python train.py --n_layer=25 --d_model=128 --vocab_size=2048 --activation="gelu" --norm_eps=1e-06 --qk_norm=true --bias="all" --init="trunc" --init_std_qkv=0.056 --init_std_o=0.0 --lr_head=0.00673 --batch_tokens=[16384, 32768, 49152] --seq_len=1024 --steps=10518 --dataset="wikipedia_en"
Each number is 50 + 12 x the weight over its row's rms, rounded and kept within 0 to 99. Layers, rows and columns count from 0. The size before them is the row's rms in percent of the matrix's.

# v: layer 11 attention value, 128x128, rms 0.145, rows 79-127, columns 64-127
# o: layer 11 attention output (transposed), 128x128, rms 0.129, rows 79-127, columns 64-127
# up: layer 11 MLP up, 512x128, rms 0.197, rows 0-3, columns 64-127
# down: layer 11 MLP down (transposed), 512x128, rms 0.197, rows 0-2, columns 64-127
v79 077:47 61 72 38 15 52 47 24 36 34 69 50 44 31 65 45 63 48 60 57 74 24 66 51 49 50 54 54 33 75 68 55 36 55 58 47 48 58 44 33 41 51 61 37 51 66 32 53 65 59 33 56 35 50 62 50 46 42 48 55 49 42 41 40
o79 073:56 49 35 41 81 54 49 63 58 66 38 53 60 75 31 54 43 67 40 61 24 65 36 54 54 61 47 41 61 35 38 45 56 49 40 43 47 42 57 75 71 50 35 62 43 38 68 51 46 52 80 46 61 49 55 67 59 39 52 43 42 74 45 61
v80 086:71 31 58 55 51 46 60 53 68 58 55 55 68 56 60 59 42 66 54 78 44 45 42 58 43 10 34 50 32 65 44 51 47 53 57 36 54 53 45 54 48 55 43 50 55 61 33 56 48 32 29 55 52 64 52 33 21 63 45 65 65 78 62 42
o80 081:33 66 40 35 48 55 44 38 34 37 35 42 40 46 45 43 72 51 43 37 52 67 60 37 63 74 56 57 60 30 60 46 52 54 44 56 38 64 45 49 59 48 44 44 40 45 69 59 50 67 80 38 46 40 45 70 71 38 53 41 29 24 58 60
v81 095:34 28 61 60 41 51 62 51 40 59 41 32 35 40 43 63 19 42 46 66 54 68 52 46 40 62 26 76 37 70 48 37 44 57 61 42 28 41 54 44 49 57 50 39 51 61 58 63 35 67 41 46 70 74 52 44 47 35 50 46 49 46 64 60
o81 097:59 52 30 30 70 44 45 44 51 47 52 69 68 48 38 38 73 71 48 44 42 28 58 54 63 46 58 38 33 39 66 55 48 53 51 64 59 59 59 55 56 27 55 60 38 53 50 27 65 29 72 57 37 25 48 66 52 51 42 58 47 65 41 46
v82 081:50 63 54 49 63 61 41 47 52 34 75 32 77 44 49 42 29 85 63 61 49 56 49 18 48 37 35 49 32 56 55 52 37 62 55 52 31 46 42 30 66 61 60 41 56 30 51 60 77 55 48 26 54 52 55 51 56 51 52 26 40 38 35 29
o82 082:40 29 37 42 34 45 60 47 51 57 33 70 23 44 37 56 70 26 42 34 56 54 51 78 56 61 53 45 54 45 62 48 57 60 51 45 63 62 54 60 36 41 40 51 45 79 53 28 37 48 53 72 54 51 36 52 48 56 42 63 64 73 63 55
v83 091:45 55 52 31 60 46 52 51 40 62 57 44 32 59 48 48 88 70 59 24 55 54 48 48 46 32 55 42 47 26 21 46 49 43 47 55 37 62 45 41 45 59 68 67 50 57 33 38 47 41 61 53 36 53 65 50 50 45 48 75 68 57 74 43
o83 085:65 49 54 69 41 55 45 52 64 34 47 57 63 37 56 40 31 31 41 65 51 46 36 51 52 52 47 67 65 58 62 54 56 41 48 54 71 48 50 61 40 46 37 24 47 33 58 67 45 61 37 48 64 47 30 46 48 61 61 52 40 34 33 58
v84 072:62 38 44 43 61 45 56 44 69 52 39 42 62 45 65 49 55 43 47 42 47 63 50 61 59 65 73 48 67 49 63 66 56 36 53 52 68 55 51 37 32 47 64 79 44 46 64 40 54 29 66 62 74 27 64 56 57 67 59 66 54 57 50 51
o84 077:49 72 54 62 37 58 37 50 41 48 65 46 38 63 64 49 56 43 61 58 52 44 44 51 47 20 29 58 58 49 28 46 59 47 39 48 32 49 46 62 64 60 43 27 58 30 35 61 41 53 24 39 32 58 38 38 41 56 35 49 47 36 46 58
v85 084:53 30 35 41 42 58 72 66 50 51 42 52 37 71 47 32 53 59 62 32 56 58 43 53 59 54 49 41 66 62 48 35 55 54 35 50 57 44 50 54 53 32 41 29 64 34 36 49 72 46 76 54 59 64 75 39 51 39 48 60 61 37 79 43
o85 080:54 61 63 77 49 49 46 44 59 45 60 43 52 26 61 78 46 29 34 60 49 40 57 43 46 52 52 56 32 43 52 79 40 49 64 58 42 57 54 46 53 60 66 66 30 69 62 46 40 59 20 44 51 38 25 52 49 51 63 37 43 61 23 55
v86 094:58 20 55 46 52 41 46 38 60 22 40 49 47 31 60 36 45 44 39 60 54 44 57 33 41 45 54 60 39 68 56 57 31 61 38 46 46 30 59 50 59 47 47 62 65 61 48 63 51 61 59 58 47 49 38 54 44 30 54 38 43 33 00 58
o86 093:41 67 48 52 46 61 59 46 37 67 54 62 43 61 44 71 57 51 58 54 44 58 47 59 50 61 54 40 39 41 57 47 58 39 64 56 52 62 50 52 52 51 60 36 44 61 43 24 66 38 47 32 58 41 63 38 52 54 42 64 53 74 96 41
v87 085:41 57 55 50 43 53 54 58 54 47 37 44 66 59 46 47 49 67 63 39 51 55 56 44 44 71 69 60 72 71 67 57 50 78 48 44 41 82 43 56 50 50 48 35 46 40 48 53 54 49 43 57 66 53 72 54 51 61 40 60 35 47 31 83
o87 081:59 58 48 53 54 40 44 45 42 57 67 55 45 38 58 60 48 38 52 52 52 52 26 54 56 26 34 36 53 38 37 49 58 16 49 55 65 18 62 48 39 51 50 60 56 53 54 37 27 49 59 40 48 42 38 40 51 43 71 39 61 54 54 23
v88 088:90 69 66 43 37 47 38 49 48 63 61 69 48 39 61 32 91 57 53 48 60 49 58 39 53 48 67 42 56 34 43 63 55 60 45 47 59 68 52 59 32 36 55 54 45 64 32 42 29 43 62 54 68 45 51 45 49 43 50 55 55 52 58 39
o88 087:16 43 56 62 54 51 50 44 57 35 39 32 46 63 51 68 27 42 54 42 44 54 32 51 54 49 39 54 59 67 39 41 45 30 47 55 42 30 45 44 59 72 48 40 62 27 56 50 46 45 35 40 38 55 42 50 47 68 54 53 56 47 46 54
v89 081:25 69 53 56 55 44 48 53 66 69 46 54 58 28 30 42 60 38 48 45 61 59 70 36 49 42 67 41 38 67 46 39 52 34 34 59 36 55 51 39 41 35 29 52 27 55 51 46 45 41 52 52 47 66 68 53 45 26 60 60 68 40 68 78
o89 083:77 39 47 56 42 55 54 53 46 34 58 42 42 66 76 46 39 58 48 57 51 45 26 64 47 46 33 60 68 40 43 63 45 64 54 36 64 38 61 56 55 59 65 44 69 48 55 37 45 49 50 50 58 35 31 51 51 73 39 50 33 61 36 35
v90 090:61 78 62 48 53 50 59 52 52 62 48 54 33 63 50 61 55 69 45 40 44 70 58 51 47 65 44 70 47 37 71 28 50 56 39 64 45 60 61 55 53 50 61 40 51 52 38 46 69 53 64 50 58 53 58 61 57 40 58 72 38 51 50 59
o90 101:37 27 52 41 38 58 40 59 41 47 45 67 70 29 50 24 39 40 49 57 61 31 46 48 47 57 60 51 47 69 45 71 57 45 62 47 44 44 42 60 34 54 51 53 44 51 66 74 39 65 41 56 43 49 39 44 37 42 42 30 50 44 46 39
v91 078:55 43 28 45 46 38 61 48 74 53 93 48 34 40 73 45 44 50 55 53 49 74 52 56 53 31 49 66 40 37 47 58 54 40 56 62 59 43 46 59 70 56 63 77 65 44 36 51 39 44 50 45 70 38 62 41 45 74 46 43 58 49 60 50
o91 066:54 43 62 53 53 57 43 55 25 43 18 30 53 53 37 64 62 53 44 57 40 36 58 38 58 55 46 42 48 56 49 29 46 64 52 38 40 65 51 45 27 54 33 15 41 64 65 40 61 48 50 44 36 53 35 48 58 33 70 60 43 57 44 53
v92 085:53 42 62 53 44 49 33 40 41 47 43 52 63 89 49 65 58 51 48 56 57 46 60 69 44 63 38 50 44 73 69 47 32 51 54 46 24 58 54 38 32 47 37 46 42 54 56 61 34 60 25 44 45 50 42 53 61 57 55 40 51 66 53 64
o92 078:47 48 35 39 50 42 59 54 65 63 55 51 54 21 33 35 45 57 44 51 44 48 42 38 46 35 50 44 41 30 27 45 67 45 46 62 65 47 45 52 71 55 74 49 57 45 60 36 69 48 82 51 56 49 67 66 46 34 34 63 38 38 55 41
v93 089:51 30 70 40 47 49 46 55 36 66 31 58 21 63 47 42 60 49 42 58 46 53 46 59 71 17 49 53 65 59 46 48 32 34 45 57 38 39 79 60 46 40 54 49 47 60 45 51 45 54 46 48 55 55 42 37 52 31 55 35 53 42 48 69
o93 085:62 56 36 62 66 63 58 48 60 39 49 33 65 38 45 39 30 51 49 63 54 46 56 52 41 77 50 54 19 43 42 51 53 67 53 49 63 58 13 42 64 39 56 49 60 34 51 42 62 65 52 48 54 43 56 58 49 66 24 68 55 63 52 50
v94 091:70 48 46 48 27 58 72 60 36 18 15 45 63 53 67 62 63 38 43 72 59 46 46 54 61 55 51 51 42 88 61 53 63 57 55 45 54 56 62 45 43 43 59 51 76 65 26 53 41 50 60 46 52 47 63 47 52 43 46 39 35 58 32 61
o94 094:36 41 51 44 73 28 23 30 50 71 72 65 40 56 30 53 37 71 57 50 40 52 60 48 44 60 45 49 38 37 46 46 37 52 61 56 37 30 41 56 65 60 47 62 23 55 78 48 66 51 52 49 46 47 53 73 46 33 58 47 53 58 64 56
v95 088:57 24 49 52 54 56 60 65 45 65 29 66 76 53 31 41 28 56 56 51 48 74 47 48 50 63 64 37 51 55 59 45 24 50 48 51 36 26 51 42 31 53 38 58 38 51 41 52 51 59 56 52 33 50 25 58 23 46 43 50 65 52 53 45
o95 087:50 57 45 49 33 45 50 32 59 29 66 40 44 46 59 57 61 33 33 51 55 32 50 40 47 43 39 45 48 45 49 56 71 55 47 43 63 78 51 56 62 41 63 33 68 53 65 45 51 38 51 50 69 51 81 47 71 43 55 53 20 54 50 57
v96 071:51 44 34 40 40 41 58 57 51 81 75 49 43 58 50 54 44 39 45 44 46 44 53 81 32 65 23 69 70 29 44 29 19 52 58 61 58 23 44 39 63 63 70 53 52 58 49 46 44 53 49 55 48 47 67 48 51 55 45 37 57 55 74 47
o96 065:50 55 57 60 60 60 43 61 61 27 33 55 64 35 44 48 55 65 45 46 43 41 48 31 48 46 70 30 19 59 66 72 72 29 43 41 53 76 61 57 40 41 45 45 41 43 52 63 58 49 53 56 55 60 48 55 48 36 52 57 51 48 27 41
v97 092:63 46 46 40 57 45 43 53 52 62 66 50 49 43 31 44 59 39 57 45 61 42 37 54 62 42 53 33 46 47 41 76 35 33 34 49 62 46 47 58 58 46 73 50 64 34 39 54 57 37 54 55 49 54 57 43 45 53 56 57 45 43 64 24
o97 091:34 53 56 76 40 68 54 48 60 42 60 42 52 57 83 57 43 58 44 44 36 53 58 49 45 52 46 63 63 46 45 45 65 68 58 50 39 53 49 37 48 52 28 42 31 54 53 42 32 45 31 51 44 51 32 57 55 69 44 41 60 50 45 73
v98 076:73 47 72 56 61 66 62 56 43 60 35 54 67 50 44 55 53 50 49 63 46 57 37 57 59 25 46 61 44 57 57 22 70 50 60 57 39 77 82 78 51 47 43 50 29 72 33 56 22 45 48 49 49 53 78 50 46 45 49 49 55 55 64 59
o98 071:42 52 26 36 50 36 40 32 43 52 48 49 44 57 42 42 51 61 52 47 48 47 66 53 53 67 50 37 42 53 44 73 31 52 51 43 53 26 09 32 49 39 61 46 63 38 78 43 68 61 54 53 49 46 32 58 57 36 41 49 47 58 39 50
v99 081:30 41 63 32 51 51 52 45 49 33 73 52 42 44 38 38 75 42 54 43 49 50 41 51 72 86 77 41 58 27 58 40 45 42 33 60 38 54 54 38 32 38 52 56 33 49 57 49 49 70 47 57 43 44 30 55 46 42 48 56 45 31 33 70
o99 078:57 58 32 66 50 48 62 43 54 59 41 42 61 63 80 57 24 43 49 64 52 45 53 47 40 24 21 45 46 62 34 61 56 57 54 44 67 40 43 65 70 46 51 44 64 36 34 38 55 29 53 49 54 56 64 36 61 61 49 58 56 58 59 49
v100 089:92 55 45 40 48 38 64 26 58 34 62 34 45 62 49 42 79 37 55 48 59 44 37 44 50 43 66 50 53 23 47 55 45 56 55 50 44 54 38 40 31 34 59 53 63 45 64 62 34 55 47 55 55 49 53 52 38 54 53 38 46 58 41 21
o100 085:18 39 57 60 46 67 22 66 53 59 49 56 49 47 53 62 30 50 39 48 32 57 62 53 50 48 22 47 53 63 45 39 49 53 43 58 52 51 69 59 67 81 47 48 47 41 30 29 60 30 51 44 41 49 53 44 55 60 36 64 58 35 58 73
v101 084:52 78 39 49 64 56 60 57 69 58 43 41 58 38 61 67 37 63 58 45 59 43 37 49 70 68 69 58 68 36 52 18 51 40 47 54 73 43 61 48 82 62 66 59 57 46 38 53 33 56 54 45 69 40 45 49 45 31 52 37 34 22 29 78
o101 081:52 38 57 59 35 53 38 44 41 46 58 59 37 67 46 23 59 34 37 51 36 51 57 69 42 40 33 41 44 69 35 78 55 59 53 35 31 46 37 47 34 28 32 42 49 57 56 39 56 39 40 47 27 61 40 42 55 71 49 66 76 72 66 37
v102 086:60 51 58 33 39 76 65 48 46 50 54 49 43 66 45 47 54 79 50 30 46 54 49 19 37 47 28 55 37 66 35 36 68 65 56 57 64 45 51 53 38 48 47 48 55 59 67 48 48 43 61 59 60 42 58 54 49 60 51 46 80 62 63 59
o102 085:44 49 42 62 62 27 30 54 53 47 25 61 67 33 47 59 61 34 56 71 59 56 55 74 48 53 73 50 60 38 65 54 40 30 49 46 32 58 63 49 51 56 53 48 59 43 49 69 61 69 44 45 34 59 30 50 46 37 60 56 22 42 39 38
v103 080:69 52 63 41 51 48 83 68 52 49 26 51 49 52 44 50 36 55 40 39 52 49 52 58 66 22 44 24 50 75 56 64 41 62 44 61 41 49 54 58 56 38 67 45 67 46 51 59 54 48 50 41 26 70 67 51 48 50 55 29 51 54 55 71
o103 075:38 39 41 76 32 54 19 44 48 48 61 55 45 39 42 42 56 46 52 60 53 45 51 44 24 73 60 64 34 29 50 36 56 46 55 49 58 57 49 42 40 53 50 61 36 57 53 49 55 51 51 53 61 33 29 54 49 47 61 61 56 51 37 28
v104 086:45 62 46 57 55 51 55 38 48 63 67 62 33 49 42 41 52 45 56 52 49 33 36 45 67 53 66 50 68 27 35 54 61 63 45 64 44 50 82 57 85 47 52 26 40 25 60 36 66 48 57 48 16 54 59 52 53 47 53 45 55 52 45 45
o104 083:50 39 64 48 47 48 47 70 49 35 44 41 55 50 83 57 42 45 38 46 49 54 54 55 31 51 34 50 42 59 55 50 41 34 58 52 72 44 17 36 31 46 47 71 51 71 15 55 32 53 44 65 76 52 38 27 50 62 50 65 58 41 32 50
v105 089:48 61 48 39 52 56 60 53 56 66 77 45 68 42 53 47 50 71 50 55 45 41 46 59 57 74 56 62 81 19 52 29 41 50 51 48 55 47 41 34 70 54 63 70 36 47 44 38 49 49 62 63 68 58 31 42 37 51 52 77 32 43 70 55
o105 087:44 58 44 57 46 51 46 51 55 32 34 47 40 62 68 46 48 29 50 45 51 64 47 47 53 28 37 37 40 68 40 73 58 43 44 48 51 64 60 65 40 41 30 24 62 37 43 66 29 43 28 37 40 50 53 45 62 68 46 39 82 50 31 48
v106 091:57 38 46 52 41 38 55 61 57 41 18 68 65 52 58 58 59 69 64 57 57 36 43 55 40 42 41 68 52 55 34 46 49 71 62 42 56 62 77 48 62 50 44 42 67 57 52 53 55 59 25 38 63 43 77 47 43 45 47 38 33 62 43 53
o106 089:54 45 58 41 53 50 39 45 39 55 71 45 37 44 24 34 45 40 34 48 39 66 58 40 63 65 54 29 41 51 85 47 46 31 43 57 47 32 25 51 45 50 56 56 30 58 43 45 54 38 83 67 49 53 37 54 51 39 48 60 62 43 62 44
v107 080:79 43 69 45 72 51 50 43 30 46 58 66 69 69 49 45 82 48 53 46 63 32 61 45 40 31 44 66 26 48 59 42 45 53 74 46 59 48 59 52 44 35 42 55 45 65 60 69 49 50 39 38 42 74 29 45 53 41 44 47 44 56 64 36
o107 078:38 46 36 40 39 53 52 53 67 57 41 30 45 35 38 59 21 57 45 57 36 68 46 60 57 71 46 29 57 48 44 49 40 59 39 50 35 62 44 47 63 62 73 41 61 38 47 16 61 55 61 54 58 28 75 63 49 43 45 49 57 53 47 63
v108 078:21 39 42 57 32 44 52 72 59 76 24 39 47 58 53 61 30 45 41 52 41 50 48 71 55 48 43 62 65 58 57 36 60 60 55 51 51 54 46 41 62 49 67 47 33 56 59 60 35 51 44 46 51 69 53 41 26 43 55 49 52 55 78 57
o108 072:75 63 45 47 73 65 48 41 41 32 52 43 54 39 54 28 66 56 55 51 55 47 55 46 46 49 57 53 38 49 45 57 40 44 47 50 65 45 56 70 36 48 37 59 64 42 40 47 54 58 56 50 55 28 52 57 66 63 41 60 58 45 16 43
v109 086:64 44 76 55 63 46 50 37 58 68 51 64 49 76 44 39 47 41 48 59 45 49 61 32 50 41 32 57 52 69 54 73 48 47 52 39 45 57 67 27 38 42 58 52 57 43 50 54 48 57 64 48 73 49 27 64 41 48 57 37 33 52 39 59
o109 082:42 37 30 40 42 63 40 53 48 27 52 38 51 27 48 54 50 56 49 47 57 46 51 58 70 61 53 38 49 35 49 20 48 61 50 48 53 51 34 76 58 47 43 51 38 50 52 38 56 28 51 52 42 54 68 45 55 60 22 61 64 46 64 58
v110 083:44 56 54 56 53 47 47 52 77 31 49 33 50 39 48 40 52 50 62 34 55 61 71 27 71 38 80 45 71 65 49 57 47 32 45 48 60 64 30 61 17 61 36 75 45 69 45 37 61 47 53 63 55 33 58 53 41 47 51 70 72 44 42 40
o110 083:66 62 50 56 45 54 49 48 26 58 49 55 52 68 65 57 52 44 41 62 58 50 32 63 36 45 32 59 49 38 29 44 56 69 36 40 32 37 70 48 73 38 50 25 66 29 54 57 31 47 47 41 39 65 34 38 60 61 53 34 25 62 62 65
v111 083:58 37 45 59 54 60 36 30 39 64 35 45 39 57 29 44 53 49 57 43 65 33 43 36 33 71 62 49 31 53 59 70 46 60 47 38 30 51 38 63 40 43 24 33 36 55 31 55 39 54 40 52 53 87 56 58 63 56 46 51 53 47 70 37
o111 075:33 60 62 37 61 40 76 64 63 46 60 60 67 49 58 51 54 45 41 49 32 59 56 53 52 41 44 46 52 59 39 47 60 40 61 75 61 58 58 29 66 65 71 54 54 45 72 34 61 52 62 52 47 12 40 49 36 39 54 55 33 57 33 61
v112 085:32 53 43 49 40 34 49 42 81 60 68 39 52 59 57 51 29 48 71 61 54 29 67 65 57 47 61 53 94 69 43 55 33 60 62 55 60 62 51 56 62 51 62 45 51 29 75 43 67 47 30 63 51 71 35 56 49 46 54 47 54 47 48 60
o112 087:69 59 59 63 55 62 46 66 32 43 39 53 43 43 76 37 65 39 26 50 45 54 35 51 44 40 35 51 25 28 43 47 67 32 34 44 47 50 53 41 51 48 43 46 52 55 12 58 29 49 69 44 50 37 47 33 62 74 42 65 61 47 31 42
v113 073:62 49 62 50 61 60 50 64 45 65 62 73 50 73 56 34 52 56 58 30 47 40 52 47 64 39 40 36 68 57 59 54 57 48 53 41 56 51 53 63 21 54 50 74 37 42 44 51 39 55 60 54 30 44 28 50 45 48 43 70 61 64 60 63
o113 066:49 59 40 56 38 39 50 41 62 38 32 33 53 44 56 59 54 30 31 62 55 45 63 57 47 59 56 52 42 46 32 47 50 38 52 45 47 59 44 43 88 43 52 30 65 46 47 55 46 56 38 47 65 67 55 48 62 62 58 34 52 44 29 53
v114 076:38 24 44 72 48 59 30 75 61 55 53 45 39 45 46 53 15 26 48 66 39 51 23 57 45 52 42 71 62 52 51 48 53 41 54 48 58 25 72 54 49 47 41 50 40 33 41 53 50 50 41 40 53 39 47 66 45 52 50 28 56 37 47 22
o114 069:58 55 49 49 62 38 61 39 45 51 43 54 62 53 54 41 70 57 61 29 62 46 80 48 48 60 59 36 29 53 54 57 52 61 49 54 55 75 30 50 58 56 61 53 50 64 52 43 53 51 60 68 50 52 58 33 62 52 42 55 43 74 52 66
v115 080:26 48 46 43 38 66 54 46 34 53 44 38 49 44 59 40 46 31 40 74 56 60 41 76 42 75 36 69 29 72 56 44 56 49 59 54 30 39 58 52 34 29 55 38 63 48 49 33 50 38 45 49 31 43 35 54 44 49 56 26 66 44 50 21
o115 077:71 39 46 56 68 36 52 52 58 59 50 53 40 60 33 63 43 70 51 50 33 40 63 39 56 28 52 37 48 46 44 56 31 60 52 49 56 51 38 48 63 76 49 69 35 57 68 65 65 83 53 49 65 54 73 63 67 45 33 56 31 69 40 64
v116 088:57 65 40 48 52 66 40 41 50 61 50 43 40 37 64 41 38 61 46 65 52 57 66 51 45 84 39 42 52 80 62 43 48 40 38 42 49 51 61 46 65 46 56 38 61 56 42 50 51 70 41 58 29 61 47 51 58 43 51 37 52 60 33 91
o116 086:46 36 63 41 49 27 72 49 47 41 49 59 61 59 30 77 53 43 45 46 51 43 36 58 35 29 55 57 33 38 52 49 46 51 62 60 44 39 37 47 47 52 47 61 40 70 65 51 62 33 62 30 63 36 62 51 44 40 46 47 48 38 59 12
v117 084:34 51 43 60 44 60 59 49 35 60 26 54 49 22 56 42 51 33 41 61 51 56 52 45 50 57 47 72 59 54 48 17 50 62 56 52 30 59 51 50 60 63 42 45 38 62 33 45 60 59 64 51 30 41 36 56 30 31 52 29 62 46 57 60
o117 085:62 42 52 40 60 39 49 58 49 46 63 54 54 73 30 63 41 73 50 52 51 43 53 51 42 57 63 36 26 61 58 71 39 41 56 50 68 33 60 55 45 32 58 59 55 64 71 51 46 51 60 41 74 62 73 42 63 48 43 61 37 74 43 41
v118 089:63 53 23 61 57 35 52 42 61 65 44 45 38 57 53 52 67 28 63 55 46 57 36 66 57 49 69 49 66 40 40 59 23 54 47 56 28 33 46 45 26 51 44 57 41 25 35 54 58 42 78 53 62 37 58 60 45 63 58 52 41 48 43 25
o118 087:51 47 72 55 37 73 32 64 47 40 72 40 53 47 61 48 38 57 33 46 54 46 64 38 51 43 35 52 51 56 46 56 78 41 55 44 77 70 52 50 68 64 55 40 57 66 55 32 39 44 24 48 56 64 53 37 48 50 38 52 46 53 54 76
v119 085:42 37 68 40 34 64 55 82 45 21 53 41 62 43 52 44 56 54 45 77 38 60 54 58 76 52 43 43 42 45 66 78 59 47 40 41 31 56 65 44 40 39 62 57 53 41 43 38 36 67 35 44 40 53 57 44 54 33 52 65 56 65 50 50
o119 083:42 56 34 51 58 19 43 13 56 65 33 57 37 57 53 52 47 46 64 38 66 45 42 39 40 47 44 56 46 51 42 22 43 59 50 62 69 39 30 58 68 52 38 49 46 55 44 57 56 30 60 66 66 39 40 63 54 71 38 42 47 43 49 53
v120 094:68 51 56 62 52 55 63 48 58 50 24 70 50 53 39 41 58 45 51 56 52 60 52 29 45 31 66 60 38 66 55 29 52 64 42 58 53 48 74 44 63 42 24 51 48 75 59 62 47 51 54 42 37 42 69 51 53 47 51 39 55 44 62 96
o120 094:51 34 48 40 42 36 52 54 29 45 65 41 53 40 37 68 33 59 45 55 49 60 52 55 44 78 43 40 44 41 47 63 43 50 68 43 41 49 47 55 38 53 81 51 60 53 64 27 74 56 59 41 69 54 38 50 45 25 52 51 31 77 45 19
v121 076:38 66 54 60 51 42 34 42 72 53 51 51 43 56 58 60 43 72 38 34 38 51 72 56 49 46 60 26 70 17 52 66 54 53 49 60 58 44 56 56 64 59 49 73 53 45 42 49 32 34 32 42 64 42 40 42 53 71 55 58 37 64 43 86
o121 076:46 54 53 48 43 50 56 69 33 45 48 52 53 36 50 24 64 29 62 44 59 54 33 39 52 56 45 78 60 65 40 29 66 37 45 40 54 72 52 46 22 52 47 34 52 41 42 58 44 59 60 53 33 58 39 43 53 49 58 64 65 22 57 25
v122 085:28 42 51 53 58 48 54 54 73 49 36 68 49 67 62 46 39 32 55 54 48 55 43 45 57 48 44 51 63 59 44 49 49 46 38 54 40 46 64 29 45 63 45 47 58 36 39 48 55 34 46 53 62 35 64 48 59 58 53 27 40 35 24 69
o122 083:69 49 36 62 39 60 57 48 29 48 68 37 42 34 38 53 62 61 37 45 54 45 62 57 56 46 55 52 45 39 61 65 57 48 54 45 54 45 35 66 51 33 54 62 33 68 62 47 61 54 60 47 40 63 34 50 46 49 38 77 52 55 79 47
v123 078:60 66 50 49 63 42 37 43 52 52 57 33 41 52 36 45 51 59 59 10 43 21 50 39 29 51 52 60 80 56 49 55 64 57 43 53 52 80 35 47 43 36 44 52 50 56 29 46 60 43 56 68 67 73 76 64 57 70 48 56 49 64 50 51
o123 071:50 50 59 64 47 58 51 68 61 52 50 61 64 46 66 57 55 31 50 71 66 76 44 60 62 39 50 45 31 48 34 44 46 30 53 53 55 36 80 56 46 70 54 43 41 34 63 66 30 61 54 42 43 35 23 32 39 49 65 41 53 35 37 42
v124 095:39 51 46 43 50 39 49 52 46 62 40 41 70 61 25 67 66 54 58 37 48 52 38 48 43 60 61 50 48 32 38 14 48 45 51 63 40 70 21 45 44 59 55 32 43 60 80 52 47 37 55 42 53 47 34 51 47 32 42 53 55 43 91 38
o124 092:52 47 51 62 48 56 51 50 61 49 68 69 40 42 75 20 34 48 39 46 55 37 58 55 53 42 43 45 51 63 55 87 57 57 49 50 62 34 81 40 45 45 55 56 53 22 41 53 43 73 46 64 43 55 63 53 50 71 65 51 54 49 16 52
v125 082:42 59 43 58 74 49 44 27 69 47 57 45 76 40 38 57 56 35 62 67 51 53 52 44 35 43 61 44 62 23 36 54 72 33 49 44 63 73 55 33 52 40 42 50 60 33 72 45 52 36 56 57 65 45 47 53 51 53 60 41 66 53 63 55
o125 089:57 52 63 47 23 48 46 65 35 41 53 52 21 66 81 40 54 53 49 33 48 62 33 45 64 39 42 61 61 63 56 47 37 64 43 52 39 29 49 57 45 63 47 43 37 55 29 56 43 43 48 44 35 54 47 36 37 68 33 69 39 32 52 47
v126 076:57 34 54 45 38 59 51 54 50 55 51 27 46 49 39 63 36 52 41 54 51 61 41 42 38 40 37 39 64 45 48 27 32 47 49 60 52 31 67 33 60 64 71 45 49 70 61 71 43 58 67 46 43 75 44 55 41 30 48 53 45 53 49 60
o126 072:43 55 44 42 63 39 48 44 53 40 40 88 59 35 37 29 55 59 48 34 47 39 56 56 50 80 60 56 26 53 67 65 57 46 62 38 50 69 46 61 37 36 47 59 50 31 54 42 63 47 48 54 56 29 64 58 57 52 49 52 63 56 47 44
v127 083:53 57 37 42 57 56 48 72 49 45 46 57 76 66 48 51 72 47 51 56 56 41 30 54 27 53 28 74 59 58 57 08 59 47 54 40 54 40 67 36 56 56 57 54 53 69 57 58 51 57 59 40 63 47 29 45 45 26 43 49 50 53 56 46
o127 076:50 38 55 50 45 37 48 23 54 49 50 57 39 50 40 55 28 58 46 39 50 61 59 52 69 66 66 33 31 55 54 82 30 48 60 51 50 41 47 65 49 41 49 46 47 51 48 38 52 46 36 58 53 47 75 67 54 57 56 46 65 56 57 46
up0 106:50 54 73 54 46 49 35 60 27 50 49 46 30 34 47 51 50 45 28 50 66 37 47 45 53 34 48 58 29 50 38 51 62 54 40 46 64 68 44 64 51 42 63 57 54 53 58 33 44 36 64 37 59 16 52 44 48 56 57 47 42 47 48 47
down0 096:59 30 20 48 49 45 63 55 60 71 37 51 59 52 48 46 23 51 57 43 54 51 50 41 40 56 66 58 59 69 44 51 52 46 67 32 42 45 46 60 38 54 54 27 60 53 47 30 47 75 46 53 41 61 40 46 38 55 40 35 50 41 49 47
up1 114:58 47 47 62 52 41 49 31 51 38 45 30 59 61 38 50 37 50 66 58 50 48 44 54 61 65 57 41 57 37 52 77 40 29 35 29 66 59 39 44 69 49 46 44 48 28 68 48 73 43 64 56 65 64 58 38 56 64 57 68 49 49 55 31
down1 128:44 56 53 64 71 47 42 52 60 41 61 43 31 59 37 33 48 49 47 71 58 39 25 63 64 49 64 47 56 33 48 47 62 49 53 61 65 64 44 54 65 44 51 33 55 45 25 44 85 56 58 77 49 50 47 63 69 36 55 42 34 47 59 35
up2 102:79 44 63 53 50 50 33 44 30 86 61 49 40 37 47 54 43 65 61 58 62 39 62 58 61 47 43 49 57 57 34 39 21 46 61 38 64 48 52 54 68 62 49 62 38 58 44 52 35 36 55 52 55 46 46 51 70 51 56 57 57 42 63 50
down2 108:47 59 41 40 50 38 46 49 75 39 58 39 52 53 40 57 57 41 27 48 60 49 38 51 61 59 61 37 44 44 69 34 57 59 52 47 59 53 43 39 45 49 56 49 62 28 65 54 51 51 39 59 41 52 43 47 49 56 47 36 34 56 45 27
up3 104:29 54 45 62 65 44 45 43 56 61 71 64 63 63 64 44 40 38 61 52 51 53 74 44 34 49 35 44 62 54 54 63 58 23 44 43 41 24 40 16 67 54 51 54 71 50 84 45 36 39 41 34 53 71 71 49 50 63 62 73 61 45 49 46